Weights of a small GPT-style language model, trained from scratch on English Wikipedia: 742M tokens.
Each number is 128 + 32 x the weight over its row's rms, rounded and kept within 0 to 255. Layers, rows and columns count from 0. Numbers have three digits each. The size before them is the row's rms in percent of the matrix's.

# layer 7 MLP up, 832x320, rms 0.0877, rows 743-756, columns 160-319
089:100083136131119135157087165128131083206132136070152093110126125120132193127085137200122132149147154124146137164155149116124097084170145172121135046151181085153067137127174139163113153159186143150133157155116167102106185138110123084108041116103142151182098118114097112119089139153122119136182169115120098104156150104128177133112125134151157160102146188100142066146112119126094116212141147090152128113154141138105144035128110108155120106118180145131121162127190141184143107126158156
099:178127154154071171121129184105131121144089101130123108101143145157212161137116107154114150131087144178121126178153125138136112184174154189154144071103141106137138165110084145042160116153082092059140097092105117166109125123124155162108110103128140060090169087115114133139092110173155118133144160170107146184067204106158120107097092129143129168125152072147076146113104170092142097102122108146171172092126115185203125116119160137107172106094097124183125157149153118168141124102115105
092:122158085118139144147114063146080117123151112098131149106123151086131132067146100162159095108129101109125106164131069147112119100127102112132087164096121077126095103147111117162178174120054093127076141170105121188088055144148151130131160134164099148127094193158108122164088092103140149155065118048121085100138128126126185138152094158081175150132159074121177084212119143178048164172121132160106158136157108099152143145123135113126121074141163104131089160137141147125159170127065171
096:074162155139111141159089101134087168106116086083152126148093131075130160066119098176141141113126113122039143161127095119115126074121146140126114172113114142163125077142070082126138168143135126110162131113156113117181162153154117074110083082088176164110202124139165083109138168189120157116100160143122132128107103120112172095145155144109076172102148142148139100211160107080176107168134110141148064120133056126123115133141112119130132071130160177107126112078088140156070149093152170
101:077139150069029112128151142167112101172097080217076089138156145108106116099163075164098095133127129196181119106124115118188096161120106130111097111110105037088096097160125198147124123172099097163156093196124158110140109087089127123153160158096139139147126105114067070096144154104046126140182135156136144076169127131130158138122116142097096137088165138121171132121134088158086114081036117146085117081121114177130154148166166103099161103139118119129130126092082108106160155120172113
100:123183136164134116196142051089145082128174167129090151132093122092133073144129086128079141085124138179151135152154142061140170103091080122185143080146143091137039146146144107147166160141123145127122112080173096131076140180078108159134116157147176111116077163158134095107135135114080128103143111088134118127116086106110112166115128135120183126117153127139162161077146140143185100164112094107157104080125116093136136119151115164131103130037087060152186188126143131088117147126126153
103:125082055104092070102118118138091088120177152103133118137126132159156181132129135112121145128124106138214125185147143120151090121150143149134090174178108111203122173186085128125129123120101154132099167090155122106133178200064120112156147149156170091084135126174106043130167097129131176169117126086071141112110131161045102164117147173107146158090205151135132145089111157134114132147108102111141153138123095080140116153145084094158116129134117114152094080119134151127123139120128193
097:097148101160109164163132117141096132108164077118123223151141136156144219094094084097150117089146166109101107076139150114181162210165160162165120093082120134097136167118098147133092133126064081161151117139087120135097126145169133112073099169190110138074090108099130124126099091101072094105134125191130121103104151118182104158179160185110129163177172101152075128101128134106186113162100098130129113184076157172152120105151126129144163149137139119153064129137143126159158125154139145
096:187174141165159138155101124144115096094108174173151133090143181134130112131145072139156131185185129112100159016147111144162133137110045096190129102111116135170180110156160082146129188177142138165154139091176171124132185102195158074176094140113109127102119146115121116159099117149142138141152110099066076161108103165152084064146139124046108104112140152090120119133065115147157145075169098116121117136109142125117116102132164119100096149132116115117104103135149150087116154091108191
096:155105081120123145153114196178130112147111148124166139136121138152135127098202156132100129133120173164143105083130099122123168118092107105142159148139099116208138104120124110094157141125153174101075096114142092063145087114112133104105105174149111076078147152152088145184148129129125164109119111089146110112080141121071159111122167120117117098083106133106155101098095181113067090076162156116102140178105140211110095093100068094149119143203096125093024139163128114112147139180095141
095:124031082143142124101183117085148156089144162187171105088163108149149136155127132136149123117095159169121111116118089126154173114086102156135090140143094114150145145104132142144158173164096114176142111102094122146089146071116111113161143134170123138146138156119166199125094148206135088115149064120111130195177105097157213132079150126123103081121173100154123149139172171135089193044102131187133178083082124133096135103155137129171180111163125172113195129126154200112139089162138097
101:146151225164144164102149165073118141080098109130081140131145144132198110136114160145139106120159123120114128175081171043122166138125147087142184053094167122078151127126123105109082176107133141126184079079165161140096087167126130172140196128171139142130084151124130139103118128173084149114113157161090110093135112144140136147156154167088168105148182167134121087114158125128154143126075151167094122119113155181074149160196136139114102145076158112215132189085163165131132156112145089
093:174136188130125159172115111162144063169141086042127147181162181111155082129120134134103194111156113143122149084132112141189139162154151125139105099151113112165144099105120128167187154160110124096108122101141141164137131114125148150155106118176136094094114174101130131194135161083189118136117141158133053145149132083184159124191187136098090119150118168085120089088121132164112160109131126133117146122135095123137102175134138178146105146118075124133088099114153145184142185180203069
105:143094108158107091096137141118103171064121076157110113116155108183111161117181100136173168153145112136117144133153160119115148118061159255095105137116096115150173129090144140171132120221141126107172109055107149105125151149141154168116093127170148092183141212072111097136138107142170097140143107154179090081124151103174140101104136114077115091106108184106140106149109111117117095109181099148134103112117131137135175162159150176121123143105118134099121143156119143132163099106171103
# layer 7 MLP down (transposed), 832x320, rms 0.0399, rows 743-756, columns 160-319
093:084161108069149139150157148131171088084106137170140147138198155129158090112083135177160157165139121106180119162126129132131142212083140148125171081096118092155122113096163097135155150140124120112119114165159127098064135146104122129175085079117133170129137107178152129106097139130111127116106136112140176162106156152141170122107193094156086181087142059159112107127156108122114079089183107082165130117156116141039134125100136122106049130079140163159151104129151164118096058117121141
099:137108135115140123097141133193102128097088123096122161100155098189189119171133096115112178134128180116135110171119158110157123125115072184084085108155111113120061150102136174099119126089152119155124112067168128157098193126139092118133167120183189095104114109089144069191082140106151147193048076163126114117142076098083095108111112136126134144129104166143080131118115146185203110092112172160167132127151132088088107152063176167164149140208137112157139115135132126140113113167118136
093:149126144180154154129145102087161121162132173055107127087182156132106147150126194097157141152140180151122139131171110174132110113058118148133146101136111149070095124229188074092133118201143069123106124142131155155187129149156184121109137136060107118147113115092117152157141075126184117131167114103106131132111132159095105101148127122123183122148131102133161160129122176189162104103157184144166153115178086090144088139104170114141117161089143135100145165103100080088125097149153121
097:123082124125104123092095179093087163118127136137126103172147133192116111125092143138102128160165146177193079180105184110142121137168121134126147152123125194107081129132154145143169090164052130116161134130136065155064117090105173145139167099141101059138126158130117156119092107161048096082149147142147149079097171144130131118103137126113164164127099125138110155140118179146158090125165111132113133134127120104131142130084142105153088190101085104160142100172134193101088069141116157
101:138127112154118137122088151116103135185188140119111167117219157146134061213135126098186126094095093126141097085057111122131161112151095129144164165140086074128112137144161146126129157100090177100161160096110102130167066086167147118100152139063123096093137133085147173177134152115119144121142098179164122109165136106144117124122144165154157117159098148154130101131120111147126114114116097131155118128122085186084138122138145108121131171126136131113114113132080102194183165130107127
098:111210168145147103142083130148184089119188123154119155166155078139148133195077127093176134075086122164125150133140122051144086092134111139153096119107133089170177138141142166157151131161156137120125138136168169154140079165162106125128115153051118151077127173093097100151140122141106115136129121116151203121113120105147142126164167120056156118128144086129072101099122125101160120129142119143123131146169138045177106128105096121163116049136104146125168108025066124083126198156138091
101:116112140104143130032148119173144110136132046176167130123114127164189110138143120162136170160166086112173128135129152144151101100119126131095130038132149106201134138071127076142105119149176117103118138091181092114114168069162127115144125142118116108069196105131065120158148128096130098116104117016065098133152130126057157103093124135126146099147097138117107198122125158109116075113136092096096171102120105156043149132116160093150145158139101149183157196115168069126126046134119102
099:151167098125116126060143100080116185126146125108109122167126130123139132138157128133099181089112096144138115092113068134143111109120124139135144114136142173145091104132141150104171115138173200181159205101118076167138100101162120092112135143098143145122088108104079138126129119157128107170074143071108046143135119106137122135146097099055068119113137102076069192146123202142095137087105131187105061142158091119105123128127141081124150056126126128190163165151077184099155150132111150
096:104085130114152149169138080082125099154108154115038104099128121132097127131106087109136127102106115121190111126133133099173129133143158153142135099127127176086127088116146108133156114150078164064094173145124161094138101145179161091158152117123128142045105172149107099135157133126114129192085117096198142088169083168101124166130142126096137137100130171124130200133102111175175145136189159161150105137120102116163118127099114166123100102131127206125106130129109092101165146152101124
098:115141156115097154188143117104118178175137136145176162112135079099101170131136091112145082101162184130127178157126130118108073105120089184152136137107064165115147076130125115082093126116123099132109130088161151112155091183071123126147213107167159114159073070092143123118032148110126156134145126123151102084121141102141116148141111139095171080139102109122151141152158116132157061112086126133176115152145176086109189116087145197104184092131152090138120136183184134153094088114120135
100:108155133148128146058168128163148169166147148122148091096090176151194136110115101097141097053127042171095136089089189169082188177151119143091155133132130150106122119097135090103173162106115139128084106115095130090087122197188078151137145159143117146109103138135078038120077125162157143057138118104114137038111093134126116093149097164080135139098104102141105103091077091081135045108123149116071166123122123115136101103124139117127187115084122087127085118137128150153132140046143155
099:134189136176111153113115126179130127080173131122110126138155122111114169112049115092115082044144182121118113130147144088205038113132110129214130134118173149133088123037107152118179111149155125134151144146148152145098106148135129118135123169130075121138132117146107122155136153123108111163157176154157093160092097101109057096156112145137158139132100050143093083142132134152099122143095145138088121084100087173102112142163134165093146117079136075190151151061168100099154113070126080
092:092035130110163117180088109147098145146114117106148173062134088094169145190102107104151108117123122146120088177147140127151119135161095113077162096124131127197108128161124216155127072135136085116081132142149092101193159139109129139106185141073108103174138086083120144093127131124081135161095167142149151102176081149148129131035090147122105105104184102084115092089119106149166130132144131109121126117096065121143129149130177138139090128179162106123060089160159145090145115128069156
102:094175149104043127106106139131114206110135118157095089135111098132121115145125154106172145128092099112132087073141130154127084070082122166126174175135117124144122112090054094173094058148168157094144100093152132185097173109092164077129164098148162079163100159152153099136132137102115128127151058175179129116100135151115143103122137152111071109139180081123146196109138114083125094157106141215120114146132117139126104128173089139111124155106089073133101149137088132101175090175176138
# layer 7 MLP gate, 832x320, rms 0.0861, rows 744-756, columns 160-319
102:152139110152123166115129121118149095089058104117105143168179123058136138198105081130116133121129174129147117111163158142164080121148161132174109095137146146153113106091061096186101021135151123153112134069109081180081162134177109178135148121145122098049163138180125108123066165152114149174135102125103152147106131099111149097087177163170176159158127206144098105102132124175141107109165122152110180129145179135165138144122078091166185179141225138109137119134144123059084141164130143
096:122105172166164129159161111093153139175116124116126165120151178142168110135101178194086116076122136137080157151077110158100110185179112123121118150104144108138179145161138101193154088126117150169053108178116177142149118095084045131137094149211090111094122090079100137159119186113129161086091080115126113101135135173164143092122152128152122128115151149187162141101109050116051185141131095188095180121144128141098165109176113110114131066104113190076126147115175112125144144124152094
098:149172203164089133101159156136134113091133103082092152129135122143148117184095100145131169082170146083148122159145124136125098114140150120114124106113085117145161088122136103137114181180110136061147156129117080103118117128181202137167095139157049080155123150117134144159105162162161080140138073067119136105109146172107145099190097117121088136120112093153099083160183141202111111136098088164119164141140120184157157142119222128139103111141094064177091093102131135072073102116126102
100:098113150110117118057139094124190070080058097159150130192160122081098193086114156129066181096162130098099153093192130175158129134176098172130116156157082068077148137137116157122120053149101075109109125162082135098102085145148143166137089089076109163154142112138070173103155124144120135134118182144182081066156120081117159100136186105139145184113142170127133139118125143134103103131107174128096178088090126121122169146116109179155158088119145094139105140081117196123098147065078136
097:093187177076093133171092081119055109142118102164120157122098111149124179139123122152155107109154103175084187109153101135127037108076163149113139119155147102076163100071087143172116165138137142111167130098158112093168097161157075172154131176109132128114107125149125081194127129113082159099147123135119196139104146136157117090131168168126158094154073127155166147123158097132118105134108105116126147103083128145136124164179097128134130102161165151094131123089111084113135212148148158
100:143179114073143111113111127137113073115099096142130118129082100148148183097101150147139126072141072134087192130116188183125102075144183168126147113157122164164127096121166118175132104089150184136115097054093151109175120160134172164099148117118103154104150117085098196093110143138122129121181134146130100105096135130134073155135103155152083142192072095097134132135125114090166181178121112106135082092134166197201124072101144134099151117156124133071177152140159088133166150108105085
097:125118124068104106155100126102124140178121232145109142124083159107088118124110143093150198170142090113124088167129144106076108088155162125178156170170145141085160162144115141131147119165108081045160109090152130083128116105114220122132131081152078157141138154119129134181081146107097153112167125136159126142095103176059139167121159121179149163116138158098166127136191126108109102166154142206181080128096108200149121132157165143142150113086124114206166170080082102114108119176127099
101:094140119117103169163135150113129146127111146092097172146136126135167119169139177094116126093091085109118108089115134141120097193136144192161152135172085107099131118076134148140182068084142137106151192186161070153171126103159098129114154114096095104068175153094160174081127121132140123131200156164152142173106224092092150136045160078133101132125107205103138084132134130126159157143095140190097121145140072126106125136103066187174217124139125127127155134134164156147156112137106116
104:120111137129160099151156113136089149132134144104138156145144089079154112157092140136104074132126093094114146099139128083172127122119134100154065163094116135117168140142081073171080132148149077169089114153132144116102157238121076153150116164054112093132133127123141143113086180161106150125109131095074145115075129164182064154171131128151119112143105119128088150137136069090110202141151173112192078128110140126119110187147095197128077175074089138100121103163121110115158111065215088
090:099084131103137185177154153087128143142159110173153106149178170098144136151129178080118137074172098171175144137153124112147118104111151145166186119099124124120123129092161137075117107177136113192086122125121085117144171114157137138159100142137174135177096177130161131127031119123134126099096184117144112152103173156091126196143096168104105127103098139095149119140178137121156121079134139183146202127168111092141152086110088151158145091159135107070124146101139126186166114125102127
098:135121135118130065060174108133142098141120080174123164114127126145134075137128083144086128194174155151211166135114081109137185140115150114071142095159226149125137151136128062166137079077123133096090085121126111155112136117122123131118101129153105107094139133161152139160092113124113156187140146175103083101168106134111147153148159135100083129104114184137160122092066097111159124130111153142119146127088152080104109089130130118128089106135149149111129162146141084141139145200139124
096:172073114183170140143133102108106099144127148159142123120162136167163138070128126125087109121142096130080116076150132151115045134071124123151093087135087121107089149138198132081066129103138102115154146125125102050144142204126109137101117158098115053116102091165141128198133093162128117149109137186024095149063143136092166180094125132094133094150107151099159073135124171159159089125138151144136110139082187126157151160162109106115141146087103137125120074111124160114116129144138129
103:122110120083126124065166138123123122097158096122121123088095184112061095106128173122158119167107144144178154142139136089134179182060145160095121163129111081151142098130092135133095111135158127106149132128154116158096157122128098158090132114093141080083192093166113106083113136141111074125094168145090127104156138140086144142101125129117094158079165159156154090136196126143102129132103097196038159138132096106161112126121195079123111149072094141114114169078122143192152104117115120